{"num_hidden_layers": 14, "intermediate_size": 320, "vocab_size": 2048, "attn_scale": 0.177, "tie_word_embeddings": true, "parallel_block": false, "init_std_up": 0.0256, "init_std_down": 0.00484, "beta1": 0.9, "max_grad_norm": 0.5, "warmup_steps": 233, "final_lr_fraction": 0.02, "doc_mask": true, "train_tokens": 148200000, "dataset": "wikipedia_en"}
Each number is 128 + 24 x the weight over its row's rms, rounded and kept within 0 to 255. Layers, rows and columns count from 0. The size above them is the row's rms in percent of the matrix's.

# layer 7 MLP down, 96x320, rms 0.181, rows 81-95, columns 80-159
size [ 94  93  99  88  95  96 104  93 113 100  89  76 103  81  96]
[[159  93 111 109 128 141  94  93 122  59 101 128  97 109 118 117 153 132 115  96 127 134 143  96 180 129 187 138 170 106 101 126  95 128 101 128 145 104 126 172 134 160 139 127 149 181 145  97 125 112  92 139  93 132 124 121 129  51 131 126 133 142 152 169  92 128 111 119 120 172 121 137 146 159 147 133 113 141 115 106]
 [115 109 161 115 151 106 181 189 166 104 134 125 155 131 107 146 136 129 144  68 117 118 117 144 130 130 112 115 145 128  91 114 144 148  77 123 156  92 134 111 130 129  92 134 150 117 151  81 106 148  82 182 159 106 185 129 133 147 126 151  70 144 159 142 157 132 145 125 163 138  72 111 160 120 121 167 156 139 103 124]
 [123 116 168  66 149 134 157 170 133 140 137 134 123 150 110 141 112 153 132 129 143 124 112  91 103 128 183 125 150 124 116 129 168 131  90 164 112 158 145 125 120 151 159 165 149 113  93 133 122 161 102 147 177 121 106 110 133  99 102 182 166 122 148  85 105 140 130 118 115  92 111 113 107 125  96 151 128 137 133 137]
 [120 101 127 138 102 188 138 121 167  83 111 157 149 123 133 122 118 102 108 108 127 156 145 130 138 124  99 192 159 152 177 156  82 115 137  85 131 171 128 141 144 147 134 126 153 179 163 109 155 144 149 119 112  87 110 153 158 116 117 138 160 138 148 113 120 130 137 128 131 105 149 111 142 101  96 183 129 179 158 158]
 [131 139 149 103 157  84 168 120 134 123 130 122 136 114 107 118 112 121  93 136 151  75  89 118 123 147 152 167 132  86 106  96 103 127 133 134 158 197 136 121 136 118 125  87 118 148  96 119 145 108  91 129 173 131 108 122 132  71 142 106 126 173  51 141 144 143 134  98 120 189  96  83 120 122 157 109 146 136 107  97]
 [162 144 155 135 155 122 163 112 109 100 114 130 165  81  94 108 160 136 134 125 114  97 119 134 142 107 118 127 105 131 133 150 142 163 121 150 128 126 154 114 107  91 182 109 108 123 106 147 138  94 113 128 157 103 177 138 103 108 135 134 159 131 110 125 111 124 142  97 165 112 103  72 126  91 161 117 132 178 153 125]
 [112 141 135 110 123 134 154 101  98 163 142 120 122 148 119 136 121 115 100 120 148 103 116 137 143 138 106 118 127 100 162  59 163  92 101  75 114 119 123  78 121 143 133  87 101 150 100 119 171 120  99 131 142 122 121  74 122  97 142 126 115 138 182 129 120 178 128 128  92 113 146 133 170 130 148 135 101 138 139 114]
 [158 101 143 150 129 160  83 166 117 165 110 127 135 120 164 155 155 148 149 182 111 130  98 101 126 122  92 148 122 107 113 172 112  85 134 113 136 112 148 145 147 114 193 138 113  71 158 102 101 132 103 145 112 136 126 178 129 118 137 136 168 119 125 163  95 138 110 186 166 121 125 133 108 156 152 155 160 178 126 135]
 [105 139 100 117 129  97 134 140  94 146 134 135 110 146 111  87 104 108 119 183 136 161 125 140  97 127 179 157 137  87  87 158 141 124 109  93 110 148 139 142 112 127 113  97  87 123 111 115 141  97 151 157 106 152 116 142 151 137 144 150 147 100 140 136 164  99 121 109 127 135 131 138 123  77 122 125 121 150 168 116]
 [112 135 138 101 155 138 126 141 162 101 117 107 188  91 141 146  98 103 137  99 157 165  76  87 123 145 129 162  89 111 107 132 103 163 116 162 177 154 116  79 144 169  97 109 132 155 148 128 103 122 108 181 155 133 108 110 156 147 142 133 116 117 110  87 128 158 150 139 165 175 144 155 142 139 106 109 186 104 134 136]
 [144 147 107 138 146 128  34 106 111 154 166 132  99 159 104  97 136 134  96 145 106 119  92 133 160 135 137 161  94 155 155 143 128 163 167 127 148 127 112 108 114 127 160 119 148 131 147 139 117 124 156 129 107 104  96  96 127 160 131 128  95 179 127 110 123 144 103 177 131 109 149 145 107 130 133 163 167  90 143 131]
 [141 133 126 125 110  96 156  92 110  97 121 115 128 128 142 150 110 142 128 113 122 145  79  87 133 151 132 113 111 143 138 141 140  91 134 194 168 117 185 146 109 139 120  96  95 140 122 149 114  99 129 140 132 115 146 124 137 113  94 128 143 107 126 158 101 118 176 166 112 106 156 148  92 116 168 132 138 139  89 134]
 [101 221 110 179 112 137 163 139 133 119 130 119 140 102 131 131 157 166 132 131 117 102 159 111 122 107  91 143 118 130 123 128 102 112 135 121 112 106 126 153 121 139 110 163 154 147 134 150 150 129 141 151 135 168 135 139 106 125 134 157 132 121  83 131 119 118 113 129 143  96 128 143 157 128 143 118 121 121 166 155]
 [123 106 155 146 132 152  65  93  81 110 103 110 115 106 131 183 152 120 161  86 106 156  92 131 112 157 109 111 156 123  84 157 114 106 182 176 158  89 153 158 118 115 159 127 116 128 167 110  98 132  87 205 129 138 124 119 122 104 135  97 119  95 150 163 125 100 186 156 104 117 139 137 144 155 106 167 159 161 107 133]
 [115 100 148 176 110 120 150 149 130 149  77 132 129 106 101 182 106 122 143 141 109  90 160 147 151 142 123  94 159 106 133 105 121 110 131 122  91 133  94 134 118  99 194 112 130 119 125 141 148 117 140 105 121 138 116 165  96 117 107 110 181 154 129 106  82 135 124  93 140 122 123 144 117  92 148 146 117 102 109 119]]